python train.py --n_layer=9 --n_kv_head=2 --vocab_size=2048 --norm="layernorm" --rope_base=10000.0 --bias="all" --parallel_block=true --init_std_qkv=0.0447 --init_out_by_depth=true --beta1=0.95 --batch_tokens=16384 --seq_len=1024 --train_tokens=87870000 --dataset="wikipedia_en"
Each number is 500 + 40 x the weight over the matrix's rms, rounded and kept within 0 to 999. Layers, rows and columns count from 0. Numbers have three digits each.

# layer 5 MLP up, 640x160, rms 0.142, rows 29-115, columns 80-159
515488575462518495573485518505475547483508525442523516509455551503559552555497541471508481533428536456478476468562479477450573443478469518474531532570486491449498520521499498568458461579499476467518493472511480556528508471539523460469475525
514488466518467445492481506507517478468469566540515492526511536552436463514471509541553473500481481511524478491481518515587585558494497513533454434490523546491404469515496497577543490509507510415520493462534519596508530492505606532545461466
486544474468507576504536570435473496546489516494496516505551468494488531475456429448539496497447467476405458536521476517514453533486493491516509542508495426477462536523549528497497490493499522488532512498552467508507565509472478459514571396
416517573494445535479484493547441468602453487519429537508494464493429519483476436486504519567492489516443501495475480518516498492485493478546478474530503547424536594477484511489529536461501495544457540428585405524520490487539484531445532484
547531510510440495491540459481535490497485543507446525494458446488494534523450463488604573565526499557453475551522519488476509477523496470526509501473508416489560517512494471503492545455513437451514506521467473447551540469443477540487587543
543506575459493514461492475634505557473532453490500492492537530495484535554549609476561515442505462488461459505450497424437452461475445465524520490456436489525525563515460543480471507457520480497566521414451439566506571527508541545579518598
452434492483464515538519463504497541536512559454518524560482488503500501565589570514569481519500453526470507467465466518494543454516457544590461541478497552480535544467480607482416513457562530489515577515494549476518501437491477470499543467
512561443534491504483529520508477576515471493488506494502529566509452489619472493478500519493479473581506503490496617534461511562577579526453567589517491492511524523494461459429479511555501550488497467506550453461517545533525516566428449530
476539509470501527521464501460500489489459536433529509552503499570542554471453505583460565421487459539425487507507488549480482477512493492529434532537529525527472447575428461503510563428472485524549482497533446586467447470555531539477586403
462518498476563560479456571498427449524526548518527491485538552535425524517546521502548549464495545506446547527509576494522545541484482457483498422449564438485501499470427506518478492461474470485534491458496491545447576469456555524474469479
499555482511433463506564459445541567473417462461460467530391570506520498541495458479458519503430559519512491537489445448502507514486500445499525524422538551472572530470450477486510553475541544593574421512529522533492547525536539474522523499
463453547555515563500548532469473489495493514548512527476519447516538478527521444506475467519516508485456475548544485510487594469514463524462490563490489455500504452517501498495457471443508527496495516455482493537478485429475582467521498538
486482489508483523461517511498517543462550438527549551459499431458528425493502463485461512513453513519517515508486522470537526507467508469508440512535528526560498485447458458508522505521558513505455528507482495513471456517471557449473486569
474473502518492569495501456497468533460554488510527437483517471562450506510514472451526521525460468548457474495457463434545498557485499431489530467423534408594530448496429519503500460530475493417486456576479485533543494523526486493364482512
577478513466421522511544543477475551558583512502522467505519477564466521440487491533426566495478449498429448475524531442517584525584487516525568468444435561417464539492491504551512425550503520537505497452564516510532516487531500529556435436
519452483532507506434493513532492524445490489532556479546519489477484467553506531407476401452564492477451581465495413440460535554481498502519497426483489442460523530510520459533549463499520505603478526455455593549521430534465503506524432524
474518572535471471502432514545552502481437494412495541559566408497503507461517526498457478507438530467534539488493559597507475471550469461552562505445572511564530492488531514507485486501551415523404541511492514512500513490482499464516456513
459475458580467504499514584465463526497587461527555449541575410438374474504488521446520487548479530467492509542474514481481479517533487526503506446539407500444545478457427495498556500604529460597499522514445516547524562478528415513486520454
553483515498478448500509452512479513513500471471470532558589482506485532517503517462475455523537516466450494563523569521444476453471483448508455505542440498462480489548537472525528479478525537444543406520439490505441507492461550428476499503
484511467536474553510505472538543568492570424468485514542433459410422491491504510468479476483441549493525490531520594516541523528433448516468452471492541552495454499507518430515523463496490639505469453430491540514450539536503442483453483577
472551481425561498457496445477518428470462444547529475500572455566572529528511496533461514486541517517547534505501527531528551495543492467579574452587492501561485580494558504529442549443512556566466520512493487485538522487497503484473521402
492470461501529524490474479551510439463520517433569500515505495480482432466533470477515557516488596491526500457509475479543475507500452522443483418495497582501485439527440468545582512513504531515450538488527536518521478521532537463556474448
503464437536471501507460475459497448554465560490436538435497432511552506515478482439516509476471498553518497543589539474517500511484519519576443530472570548481442484530539438456550488554473503575490581507555574535530525457536499560504539453
432445563457477428490481497494625475533470518500581465510432516485456456524530577555547505469490505453436506542516443499463480603515471553518478466580459506514505554473443493501532452585430537479553501512507383479515494520466527447436461438
507560548504477472478475462504512517484427589558553500522451519523490467523494490491517519506527454545513552472500457493543441569513519497616437421575439554508504470552487509427535496426538500514494557508520441483538479535533459478503490520
546452504425494548474464469466466515466543537490476525545486476472435455524469431507552536542569526499504523530514474555494449508510406510496503524535537476538454456554515404478480523503491457554538496460477511585476501492525403503613546545
554559533465522434528489519479472535497542505498532437527494511390471490545547520523564506446530492481498514577555476558471504478561501547514475434483472509563479539509498508533507492422484536477503488568502408571457442526480457454431486503
513509502434488507545525612496488542509486524538508472409493544483505510519566443516461549427492480543530508486483542463466450543425492504485567525465501523465478499436568520531520559539501495543477506471455469429518411479510489491485524486
526463504515520557469493501466413507528460493462462473533474424498525496428545428510433464553533470466490515487563514482514512511517474503563503474540547498499538505467504480560515528509439543579493435541491524464493483525565479513446487526
469471529508437445559503513408504465539434547478473531459462444417495472506454495452506497500477560468560465507484449481545486535518460492458510486559592555428462477496502463528543527563447492523541535473495461485485540414497530506515476470
469566569479461533483440565481490477469486496468462474485531491510504468546538574496454546536485489470556464489568456538454529440530380526516500553478472520488494578644451517434453408488440525484475495469473484469481551518498544460519516466
552509499472479498496447518469475488529492467548556428555522529523477539482429524490540442529465508500564505457499493430405562514526523478504492530516496479533476484527565518460577491537454498516586554457442537497561515480555527481379498541
511546445437517551518539508507535470509481566470533460551508453545567524493481495523493498477499516426469473541547481432494488471419436567533504531489459498543537485552490474535474517476483461513510574452516520542493539474591478501479544590
514551496513516515564526537517491435486499541502500442492434458478590560532505441542553474470548527509491497497504533541566469466448508490538512439534519415448524453514466533457524476495534504568484504513480457526519529439565502470498464486
571519561472460449531500491528450504491469555523509509465486489412449541543522479510577577413543482563480476524495500496522498529444457481511468562563518483483475477447518595539473486506516507500513518468507519465455550514558514378481508502
412484542528517502547503419548479452491478472441449503513514481436518515544498464539461513587537556525518495539538521454601522495461485542519514535577483522520534506485440486515542443491487548454495511528505532439517485513458501515512491504
511484436474525576433557528498431528483455504553517450469486493497541519502521504500591451451471425561557495468505442480489521531533546505477530556467492431444499502530504460533539440529526507496512561486550525553582529541498432547510444492
521484441471525518484514446512472532554375546479496496519513509509512435480509503492531455550579518516525456555531436503484486507506453537523521493512510523463427491577525441453601521556468519552473437523476457494474475486503506525491493486
565485542477523523573460420482579465425523535475557441532459518508480522457529540510510540553489502502494497545550471469506489515523577537509500480566605501518515511522445474491491425493523544515492505499542575494457458478539526527431566465
554499530497533500468461545515488517568549532519546461472576458496492402515484456438562442519519566497519582507496468533485520534444488534508510534516541530524456432543514431483536498444517529559520462492477548505463486548495449546505492479
530550566459516489453473540504515487519511508410556501535541578434468475536487533495537488592495441472491482541529465526480490426448450434466491465522529459457498485517453420490486529472452494555484581486516466554413513511513529455540534476
478530470427527528415600553525542507416433490460481471533508448504510426490503494483571502494535562516483513474490480517527570529477454494556487490600521503486512522499487568484470499504548459463488543510493492509540448506477397535473527517
512483545487452507523566567504557456413548485509498527527508536452467532546483516512581519541479492568480504554458484492485454508570534542546552387542499461457460482562581528505439408497487516502489501456472508482543489498557478513551481525
490501539539492545434521565464449527508484584464424412476518465453550517480483486494484516479527446509563559448510489578518492493478485519468592586473547510520445498551403481474494578501489494551465465510479491514480471483531521514465502535
492471526390484509465527485519548461482490428494505493510452483526485525514519579581527503432480543526513457521475477567528579534453499442565483524422468507501488508510532492556531551516504485533452474505419525475460417479516528502513548536
568438511559525466445474558397481577493479517503505474516510475496491496473501489493553526586515497463525439497468434420535463516476477495500498495486499482525514553437432495507543549488544521576529515584526468431561515550494498557497515501
474539523466583550479534429471518573457459534454595493609514477436470435484519548495528574559458470486469579495518449459522424533533521552456478437546555489492491496471535490516550473572499467479471477506568503523457427490495451447502577481
531494507553405505519478499488524491437493549524467469487498555478545518497447535552420481495493513485525443536545581387544460434483542492532512518531490482510502473560531470472473508515489578446498506510486559419540539502452515532460453485
525532594499416527448431524531421515531529502462496538498560451574526463477523471468437577504524483491528505575478520459546495551517455450465543477471512470472438506489481424483467526513464496448510523513525517514482508489454562476486465530
463499613534510476504480477504578504484566507470550464536452500458476496550493452530486530444529526505465561404545519427541402491492457453470497454501478521531537553548443471517557536505519497519506473483524540523429473467516519449430504568
475460574502464484440512480491416509522500452508499509480514448542520553491504535493484500509482459472423482473539516492510518459459456490561485495535517525507577453561468422541493505474478563573499510508513513507485497539433520592488474464
489514505549425464549535472424511481497539542578465504485514482464510517457469492532536530561555538478542468506533509534536502559512482485496529553538507497482500571510541442525469485607529462483509492548601432447515428541452453495526513570
486513464513510440465510506540485475541467426438420504530484474553564550530536497567494470511465491548486556452424539471527497506551516478467530440460554557520508523529525470443517499465529502546492550448520401494487525470419507523452516544
521508503528454481455526486520494492479505488457450469400527512465439584503507487519535460561438502505518457506426491486513546479544500465532451508524503479501581507461469517490515525484499493508523507503469500517470442461484517433496477501
573500519494518444560440478494535511486513454616509491550449494457515518485474505501460517531422510565452492604554560461454505498542555485493487440553543566513438525436510476476477450467477488442439533470542525493491461511502504468422538479
478558521532457495463537487544480462631462452549478521503411483456497546526560519562521530460496499456470423574515578537492460489502505570517474488537455455483488575505450478566590525528478529541487487583456455494501496491563499486581466408
547483555488532512394534496446470533543500465509480471504453468540534516534488522489573597507521530516498486526536457467516482439524489528520544492539537482543512466522468496473496483515508496531491494548463502540490484452516524524487508521
553523447529496470485514532515439486528521491543512485530484462503416494437629474467556526498480440466461533497438526498558550535518524556563496448456523479564541460445546492516452603418505506487516519544518506500498575579445481553523558561
499548569494519437470481538512514526597422499484492546542429511515475520506520583519504487527526392463518515481478486466559445497541451501550540505551484520550446505501491486487522478411444451434439491477473520530513494450463494488469538535
481496542452525499470508484548429448536498444445474475467506432461537536535498561457500465501529544510456532568480528525502375557493563527483455466497500444502499489499458517477485533514492487493494574479588502535467524499549504436592491531
550453533471465573452437544425473570501496544485511452502502448554512543499501491391462529489496487583519582506504456432403442543488494547473488503478492481497508463569545473543537565561487507519456492441465430446499511547615490520420469495
518500494535482518410563523499426490531488566562565512470507487504487524465478516469506392465475469541559530538407457505466562453474533526528523535429515493537463476469449509504547452496481441406513530512475485514441514490444569562455431497
509420559534498488488422457477494492535531536543455525420462492511452530461507550487540462458551532544532505439520485585483485497469509529476559554485455552539487576550494460488430517587500517512433450458531530507539469538461501510554466459
558459573467478437482521530468540426507490499480493483452489568488466461498473514460479609526451442522576531422506467534571589511472511554492546518509527584477490440527476474512536483519457473531532515480503549464483499537488484489507454553
483508495512522511478423531546456454479455478457454588471481446529458474507511501433462490480495537481520489474477477440570484425488495556512549577408538456519457433529491522467531551481409525490524497527482530496456523428471558567408514439
462453507448576461484546491447481569546527526502490526473492556530548545514551531516523541499510532477484472557425495464489470542472522544501407504462524498488517469479525428543525519519447463553512537561479488460481532554540482482509552545
448515419510484470502544548533496502463521539495468548555564480531514502504430481460563513520488466564534507485457473449529586535554483495511554514490544497598485511513516570513492493540515472429522462456517482568485481510417478490459501549
550504428498517527512534536568439549486515412521479539421508537510469503532472553478536529527474496509495465472475537509556511599420551432517472539556486468531470544450461514504519542466481504483481471531545469421504481515547501495465511467
488487553552530471425510528438515523469446462511535494534485523451410509530548433502476512591480563465470523482492548457580492530503497547448473445600521497528613513525462568545474491460510435517493517520536432524522482436459497462474470480
506441481495541423474502517488448485416453569506535472519574500567528516540464493461500442518525419468519497491491518478467529523478487612490519461539435467497490541504518479467489492500489465586520492515519514457515561539582516479478542489
482497514514485493495518543439501465546503579472519547494475504532502562548485554551423471457451421496472503452481468464500527489529529479434523492542514449495502500460503538543533475515494537576493502453559520482562467452523463447567495482
463537495553406547528511517547466467567482505508472506513509431499538517527483483489488527453446495538454505496562488598528572487486495463572514448473528519488442490419493472577487451494492543482492490468531518506543518449459463488502574453
506576492463445482521458521418517550447479562454515501432526487506462470494486515465534496502510602438445499488507549509532512531432505485442445507460486449563499419525523451452558496472565509513512472484564517507474472491472587475524503465
518559487536476548538421449504526570514425465473520515566571524532516480538599524480492503495476490473514448478578508508469496553565504523447553520398562506505524448539473486487566487470409531535502446411490498516515518428497531526550481513
475441468476482535515531500484551485530521531432544426424456504538489530510455550438552518549429511472518523509534496498502476543470492444531514469491506552538584523435419431530403497574491509518529472549503463491519518484560500517525511453
526477503486459549518501520547463471492513519521491438572505560523470471485545421516503566428504490445509465466546513506491434457451495453529554476467455411478548372521485588456497460523434569381477561518494452508487495441565507485466524550
445462449432498448510459504521528571542560466476512499556516484496469483511554525443491526494529503629475422508448397507501483553526457525526526403532507477556444483461543570446513459475543472502499551500474492543476471506512506501511589519
480491451514473484444519506492460411534498537505540542574475482600467541469525448494492513499526508523507518541506518490505563559522483507445505510506475590505451478518475548562475531494501443516445467425515516521451534504520520448493489520
506476519512544490497482501418477501484515441556535450499513558516519500459514501493508458421536518512558392476529533444516523540519552466483494526582530550461518435516472445578468532456451481475474474473532479553472519566529432489513521546
471567511491491508471481538447556491519539522494526469516521477479400520509593419514550467479455500494400466591525501449468441524446483543578463507489511492482520582478496418469534520418487483506482496494496563539580513473523502479486513560
478526437555542542501549527514481528518431476416502448522439499513493512569400550528543480545524529520532513467519438462539520549514444441502557553522460506548459489532476556487479460448493457469459555496493540569518527500481471457517525498
469467494485500465490438471469494493573512450497527443491533506421515538495432511484465436540513505487520451473503522479561494528422482489488502531496479539499509523478497520522468522501542566581487428468502515483512504526505498432522457544
467516481453535498543503541523482513602461436468573487554472471448528445434463524510535541479505555504542509479540496408476522546457471470408481486479542423503489502544522530534589502564438507472474473486481502561424528493515481470540577455
497556513503450513497522532534460515441417515512467472452517487478498467606520534546484439495512504485458467497425485506516466542464533532557532546496528562531501473477563529523492444541590487416471467427469469525535418434492493539528495547
441521498458450467524566504480514610503533498477524495518460518531515546569463504514465504472558503472530490465478512521509477525497463524488423513473523511488499487498511447542460555437476528527541474431499425440533525452491498489491457528
538574526454469496499504440539449493480543535412449416454501460539483574530518508438539538439580566539509443460504485517528505521550441511572475460553565468511514474454539465486429545546457531513461550486507478555467542470486468536522532548
462499547414496510541545453455512561467537493452486497443511505466466669538504553520501448431437516477502540540415488481483562521445478502474541471508501513542489478483468510442503481547536551425548461470445444407474512483532521504511574535
# layer 5 MLP down (transposed), 640x160, rms 0.039, rows 29-114, columns 80-159
473474490528470448556520547444580518447490454517486496454489504499560455411520531551484450479583443498573523468418490535568474533410554500539488509476452440603516482465466456445498498455512464498478497524516473498467574516429516496543487451
511429518539502515416465468573543583514462484479525427456508492485529498419530496454499491524465477599536475477545481517427521412448476455455429501470522532444585546474598540470494508487576496521475462499540520544435521450466415518514485548
565503503529553477473413503477520443475473491474449516470468563545432548498549572522521548521516553487502503474379527485487462487571502536482436510500555496498546445448537467475518540451546490492525522509495455555475485549475505557523425488
523497444532565485467552489432550541455518545442465469481483468476523410510462482499475543457505520547538499486506544526555475452561488558444449458519544457489466525533475506446502477504490531478498508547452504515465590505446479507435526514
490447534465548498559477512541475557537496453486529490500521600505521481505525521474461446449516475460475494487486511461563481524490435534496458495477530518438459530509545538488497557510541511597494483449526541547494513472507502519407473465
476509460532526510497435577446507497542511537458460440466429471559467508449547435473476470524505527457504459506500435599559490533495527453459511534497523448485483454467581502479520486492447479513511460555500634472552442450456519471412487525
511528483505499495496499596552503420496449445557504528504516491493486434459479556445466530501468539548439481507492519471479513526487457510477466502487416515615465442481516429586546449538499466449525488501519499521447446491527484504501443527
470520513541457490539495548463580454503498538499525499580466452543522490452407580536594487552496454432471438523510562529505435520553472486499442547479514523498497519505482531478557464569448463549534475521423569418420516477553462457509514558
502463467540472483472499527542517461486419488548442442451495512509526480494598439512497455472447549504523499567511481518549475377487457540510539478579505501565522516442511553461519486614502508541473425488468553437504470434518539531503463493
490515522502415503480531460496591507551459420503437507504471529408559455432511557539525463466529468568464456525541529438566486485494511543472541518558483504475528475500494435552573544475498570445493501554564496457472486512537438458511460487
474509414565543472522542537495458484558461497453527532483477512554483544518516539575422366409474508516521457458483583484448469562489512525424565546466437475466511581513529544465438497394561510527505503576455486472469571482540497506529498461
528509477413492451459485456512470527527535511494510501516498532499459515463505512512492523535505535498513521479465482516522445525479535502556511429517489537506476547513470474481542539533538472515506524540511515478543514526510461543491508443
489518462548513476519535459503513477475416562477455453507501532503490559482457524487533544477504493475513425426496480552515437516530482500555507478521519463384465503506515476566498506448441467494545465466477436526543510508544435528545507486
463527504515531414493528554486543492468495425422481479511456471527588462494441535610457500502526541498518513484432547486466470481443447553602514543566471498484485507537553464526453513482495506551544487434496504442522478486518436542562563504
494490577448486500502489425551518471489503532445505493545452478523505515537521544486512571516539582492501521434481488437479517544502512429500547611490514474479507474513422457516479506531523410398457501516415542530500465476530452445443468594
505472434540537466549561476499537469484495562483459502531522563519473542408515501465461545408451547507510544472608525462466549486477459499536538478584484531448471465510497599514505489468476537492490506476432497579472482479483519573541578487
554569461466552503485544427465461512556528477532486447469478565508534527533522479501558522490576492497490486500481420458499572523463575564491498498543458494440494522498432488468497525526491510531530448479518456490458490525529535423487549498
484531522470497523511489524485426623520447454489469507522475549549545506455476537524461471511546502444498471532494411519531517517472490453520503519585484475504532524555530553552502534364430489495521434484486484554467396487467545485590492515
531526534502468526522514515524470484473534479563512452493470517479480509491462440462495486457495472497443492484522398568526512505458514540509507521461548511484465460497475527497451490418569503545533563486584547476559476453505455587499547495
506474561473561496497519501445446492510447489489490467509548582582505474462543484564521472471514498531501572525500545496424458511499500529448500526573487445501392574548504413472532518539488464477534546513484525477533487452525490471559521530
512491426518508451447444414553481542481504500527529435531515537501449523499484477483514457520489405547467509505467566498438528520458526498480535491476460569512499480469497459478524516534526441509546526526428402553492493520517467514535438527
510501467494447458505524479503476538496548465533494560501480492547588525518514563465496505512517447433479454565485467562486514465521511421594456441501547482521429490564514509546531468406501506480471473542473542469489591554486514489479423498
489597516542554426517527519517526543472514486550472446540439500485497508559463546524474454431472485442450531531516478480465525506478507490506487541477446499485565516476513460480480476450514514480492439547542494567387488484454486515508482579
535518454537465480459557501553442529516470565386477480502540423478473509566460480503492553455550473551531478529494462576516456515472540521443517471492507441518570480471489490508441527484558513567491472504524484524478491492499548530452549565
489538513492541452461515473466550459537524458528537488503528539510516483521512493551475457475591494463449512468501557525539476423543419487502480581416526534506470481492558519519511498516535419488527474441518541508513514429535451444503479498
479607483521429484497494489489515489523463442489500517512465492505511488579486548501486462545520509507431453480522545473544572554496474517509484502580399510500472488506582454533568492461448522451516489533459398450504512519544527507564482555
527437507539489522507541511531533508519511530534463480483481583535522553480485579557513455451553519492456493528464579485599411396459572489460606455532500486484490522555535478564572483474455510525510487435504440493516468511508581513447520592
478465488521506504525469414494482467459513479513484446576556423446560587523481607457508548515488524439441503470540509476576507450516487522503558505532478506554490479470485454486499459437497493520559539507507462490491530510463543562508481534
527504472479491554468472512524533474483547526492482455523508499517519444559512544455457605470469518496516464511529500498526492509423535508475393489530494491415408445427535473524480523500457449501542556489463452542490498508457539481463486553
525450516450477593506524474577540506450481402495499461511517551508544559515471488503531487553487497475499494452558491432473489534467520508489463483464430452521519510526472531539463482519412516461487490525491528433528427505474463538508540527
497415552538525496514574473516518528504531538520553479489423482515463574508546525524507441504514478482473504511532462500617493507491534479567513414548525450482451439447527454489519533481506464470537545565586519493507493519483555515518440503
532477489462452465542558529511498561453470505479483568477520526487515431522504537505457500509474471490483480479483550570545511471526442497487473571475518495476557535498503547502452506577445535472543508463496486454432534507553483487574490553
511504491517444498549470477418461538487492541497470521533463434503463502484408512545533476540478569501523578473468394485471451557488540491481550556511494497449464515464493583551493462506563454474467443420545548512467568493491554505487541540
459484574479492474409467434494485502540453489506485453454493506517457500442488589538452592501455528531471523488516542524529533534502483460514551540487563550535486530492532469524462547478453540457505467440499533478563492554500440506518534487
465543510477449505468526498454540507547574516421557503516513481565472521421508464458496485520487485516486528529433533474491489441519580484441554475460474454539561480453505474541482526553498524490479571495543567471527517496452456571483449537
601514445441512488467529549470509458493486553542561454519463497570455470465543549515526473412452514506491501481469505540427474481537474453488540474469467519508507520558560538468456527469512505530523472450502496504499538479567459475489504516
539620507503437485521477599515564497454467544454449578472576474514435528479465493467436501546550567445531468553461572542521583538522439523468497464529477524493435532437470533458517443427585447436447496517484529439433471507569562481464449458
444465543526473548465502524530548517565571550496481473501406508474545538466431479559499464455497512477545588499539528503485546412502597503464521502541487503494556480472477516458503483470534539487543477511543518492505560493544492456490501509
492541513502483498510490535538465495480455474484431468519458553544579495507503481507538485470472496510449473441471558529433492498480469434517420490500420499504526513529563509427479512496440473550545513592467478556491541510528488494549482502
474510431509450537543550545445519422461426486461485536518444553478592572466494515541574495498478434536483490468477498521516500504521472513486474465502419428483551515482518501511479472609479522459498530528453443550475535454540537450539422528
520499485518487453507533435486483519522491497513484499525438437497556542477575536503521516408542578534557527535477469462492463585485488608519527548512532479519536564524536557484589488515498522451508471569496555473548518467508503521450486511
483438552510448510474484547566461523500474489527582461526466501457439507498428509462467539480488499517428516520613492494433526417597524472424534467498440496497536502509580466480506556488574465486517484529494567433550532522442499397456503494
511494466481504475448466473501463488574431484478524465474501429585475499541539482472454520519549532441514478452508452545502476477525501453476491546435489549539552510498452504508515615435473476517508501483502483502450519498487541495535540484
503434505495559502558445472503537496445467430532557513551495535441500584430519599529513528476514471488479487523493492511461510444493472502523486440505475516482480437485556493510464418497464533506540507500497570500589489472499541475512494466
541449443502541523582501493452457477496510530593508468485474491515545474506547610471576455508455445545519495585495536505473475522495508530515469483501420553515461401499553398473470526505566515441460499492543482448545539571442560475505489497
513494487506445526490542479496492450432488494513538458454537500577467450488540534369473476516551506382454522513513457490560567453479547520424459486522586457553507554500583474563481495512480495480509594543407496546492488480480545510490445502
580495495513465521457475477502425417479581493531473543580483479520545568505444492534449468467541553536463508502564539503463503499497552416516506545450485523461502518546577462462481488513491537460525484489489506455536580494503517500501514599
534573445541513506476569552495589468532575447495476516511495458474499484453546530551520499446465483570566467561540504503543503477491462501416510487512500521502468473432533585501513500493484573584545493509512444506469425462495509507481476461
486508423523512486464530445477527526466435521535479428500489532510486581553507533493531446523469499487495539475454413546438477459455530493543479503492573469566491477551432563525490496497515475528475513560515467443502524544547463508484467483
535460400499489508486461525523418474516470496454473517441510443488535484613553429469521544505479456468514469574563476491501538510551500519579545548479569467466547464491541542462457525469504491527499493575492496472527554530498513486554493546
538463471499529507569462421533505479474553485519511514463532521499520489442442481524457475533497504497525534548453493512522547476515564444493547493506412552581549518489556522488445464538533461526425476499516512543460554509520504500519478564
515469474521519538524537578521489545478482469483582503515559453515471511518571439448520455523491477532514568449482425503444460401447489557514456518416529514521487444468477568480504518500477453485510544473442568527526589454517552499469485471
525449445453485535514502499457564486546544539454554492490551528500441455471532483464543422486584536506449475514492506508526472503501501517485477532526488496490560523491478499474512421541564457507526532526509538456510499490485530454474428443
463528527560531521509523505540525551463486528502460549523435389531528445483545522494475504478557524542493596456535534499526449473507462529488519528511517538481437523574452521467504491526499494470448519498470480510548506570512534493428479498
488486452507443496425515494471480566522486523474485473487548492473528558432507537460563447433515449556503472495513502466425495445449485525461444560550511499489482544495454541467535542516607547533481574454557481469558502550444545542536509553
424464515530505496536468510447528478516503460543587499461543487523522506531490499479515516545465486544535520427521529483463501519473500458465582551454560488490516428457458489480472465493499561547494505471530501439502481505499463517533583511
426505463543505526572477458524477479484470562502537475480580537517427506459490582537538476470484472475477496446452520530521486487478496501509554511515486504453491551500529554511503449424511513478494551439507460439451527549466482526479550478
454478529531456448489521490501527511494484501489489511504495540480541513530496580501497498474537523536487460500568451500441430433468506503503483552519447491465489487524451480513527507558498589549489467470513473492514448454543538486499463427
495483502444463530603550533545481533457472509576429499546539507466485559539524535497471463484545582460406505517489478515553436508454483449512459488560459491513516499563447545514502460471492553474473548486477529501523429427454534485467556500
504507541532496514523479523500502473481490521554535544433495503509449464464520474549481474501485523542575481481451518597489460416544512508579489484509471529527540464478530545490500506481540503514496475527487483476494538487504501501503505365
501438489589475514528478507435460421507506496480517551510526561546462479488581413470542453465458488410430432583471488446560583484501459562487555568517507526500432517459571637516589482429533490511461454490556565555396548516471469597498548542
511546527467461494504458496545542532444441447451461497535476521484509545593530492478436558510441518542466515475562549529502475562485401488496511522567543582473518517493499499465524518505458579508513466500423440484542468446566438476520531525
527571479427542516481543529455472500447518515498507520552529450447567482557527479419436477520479480453483473574487559528542560498510525510518493460541497490482514455517509510438552502456459475437455553535422554497520448478488505486455536558
472545455499491593501524513494553519506440501535524496497545468505526567415501531544533382505490523561502553486522580509498464562540525495518511441532512430473452490476472522471525524479536523439472477510410462495537465514503519515484469467
541561514421457550530571466492484507489517487488529433542499473500491520497468494504477490489513479522492523513529468522484507514513526461531536497548481475499530550460485443530463435475552485541476457506572487518503496521552482423538435568
465511462512453539523402519512515477520561571481616519511506478498550426505516479456500524523456487422558532547503462517505464479569482426518503554488451460439399447524470447546560591590470517439467517493514453543498462528475492529497490530
523478586430517549464474559540498484515560468525473456439495521487510516462522436479549472487496542533515471493575518496455525474468506446504487474501492526422545441469444478493534474570455536595448527511450435508539542526572516501536489463
491435549511425508501504469510555509517495514494524508502493601551533495407494535556492480511577409528477481498525437477514549406477517565523516508429523527434540541542549535476468511525592516549490541433507541536441539396549486500576454552
528456519481448510540527395539493505491608525557494517471539531483560484483477477610516429471489487398574485510487512519506567373523470531492496532468463549485489483508629523511525489488471473538526471511466491539513569494568483524487477538
571505543450524522502560422497487529526473461466454512448553442519498579519577522530514583455448476537455512513526451481513576521489490477442513480515535533514457403511537464545545461465553514425469547510536518502474510470450505486500510582
525558526441495483515480500535587507563537523514454503490533496489516520474536476546497422442517466524491541477478445459419473497496461517436464509474438557520575491448551416513473483583428492479422504554545532491548532544474523465531505515
483563447473519517512588443484505516445505520466444471438507510433521529498519485509513492515484512463513531521427492505510514512453526475598478569459535493553534529517489480515618567564480480481439504528536527527440559529509497538494481512
428446476539538475526531510520484475494464476527426459510486503422471520534521515515437540534459494555561440519535488510498482487553496504582543516576577529507462443482445554510556520477422611453511451479437461455515552488495541491478565471
457463534565484523402528509497497518577560575418470488482487523520472466437467480463517442545463501438468561538460542486527482451462512501517496532483477469494527532482549479522480541482536525492519547524518448535562515534403527546445453491
495555498532537518470536525530528491452491500450462540464498563483499497499480445542450524476534546461376488453529488536518550516461550469506527597441566480456553513414563451479509477494592498545469420472551515563494487514493555460428482470
548481531476537502461511483537549565486571490556530498491495511509476494501592497468390480566472502542431506471479408448510553417572490510535511505506488484525538535495555396532406458505485442537529468476542480441468524460490560521505520471
534511533566497455496526479449534492421482532515498605495500472531505443540540545578502546527503455435499461517502470496562523517505587497531497543443604473417562520471491544573572577519449520502497431513512551529510480503505484506502337489
521497480476493510511542479492511514448516497463472488450481474511551449440570565486511505525468509471553467510527441515514419528467546497567540493549533440466472530452534507466461479498521424500467509523486477484528592497436538509489565597
515538517480451560479482509496502451527498510499431478524521458493435394480481485495506468566476462513493568455560443511468532508362528407507531480448502474514434581522478469470454491490521565445511501492417562542461542445479576498461513448
480544526541441491573423519549470568547493475490497476530449547501485538422504528484479409460533518524493556538481481483533459458533531476512524528482435542578541515554500499546493490553492561509508483489550457460386547515513530459475488457
546476512572490504533404524492554468522535532543513519475511470457481515527544442466480534519440543484478557523443531547467537505526519567483491509510509551474482485446473451540466451436488446485544536440550455459500485464560572538476511483
599528499473480498506570540506483477439510584521517483456443538574504493551521408559485534456528472480447461501513491511466478474570491573502458474487510478564489466492527492502572497483453479477465545442481504504511508453478523521512530468
522485474488469463510458447521483520453558509572464548516510580506476568461562453577525493457483462565433462532493488554475484439545418467487474469554500545484443437476540520473483490479519486556513422515479463524510467455508499474466447507
492499527598535554423463539541481489491517460596478446451502553474508444492488546451536482473530458503434515528569485512440441410584464420473493495531563511533582455557458527450469582524502485461507476508566484454487444434450495532614509517
442477480528566534502494523544523459554454497516434578500508556515503515478543473507488565467419512514457489533536518464486487401436538571497475528474475469586521516458464531491500455496458589587466507523454543484471558482497439479545438507
500534409541593528479550575487458424518448511562534524545444464474503424523533488505408497541415485567463496492544438430505519476473501467407478503508472461549556508566577525444558518522499515555485486443451568478479467451413552557529450490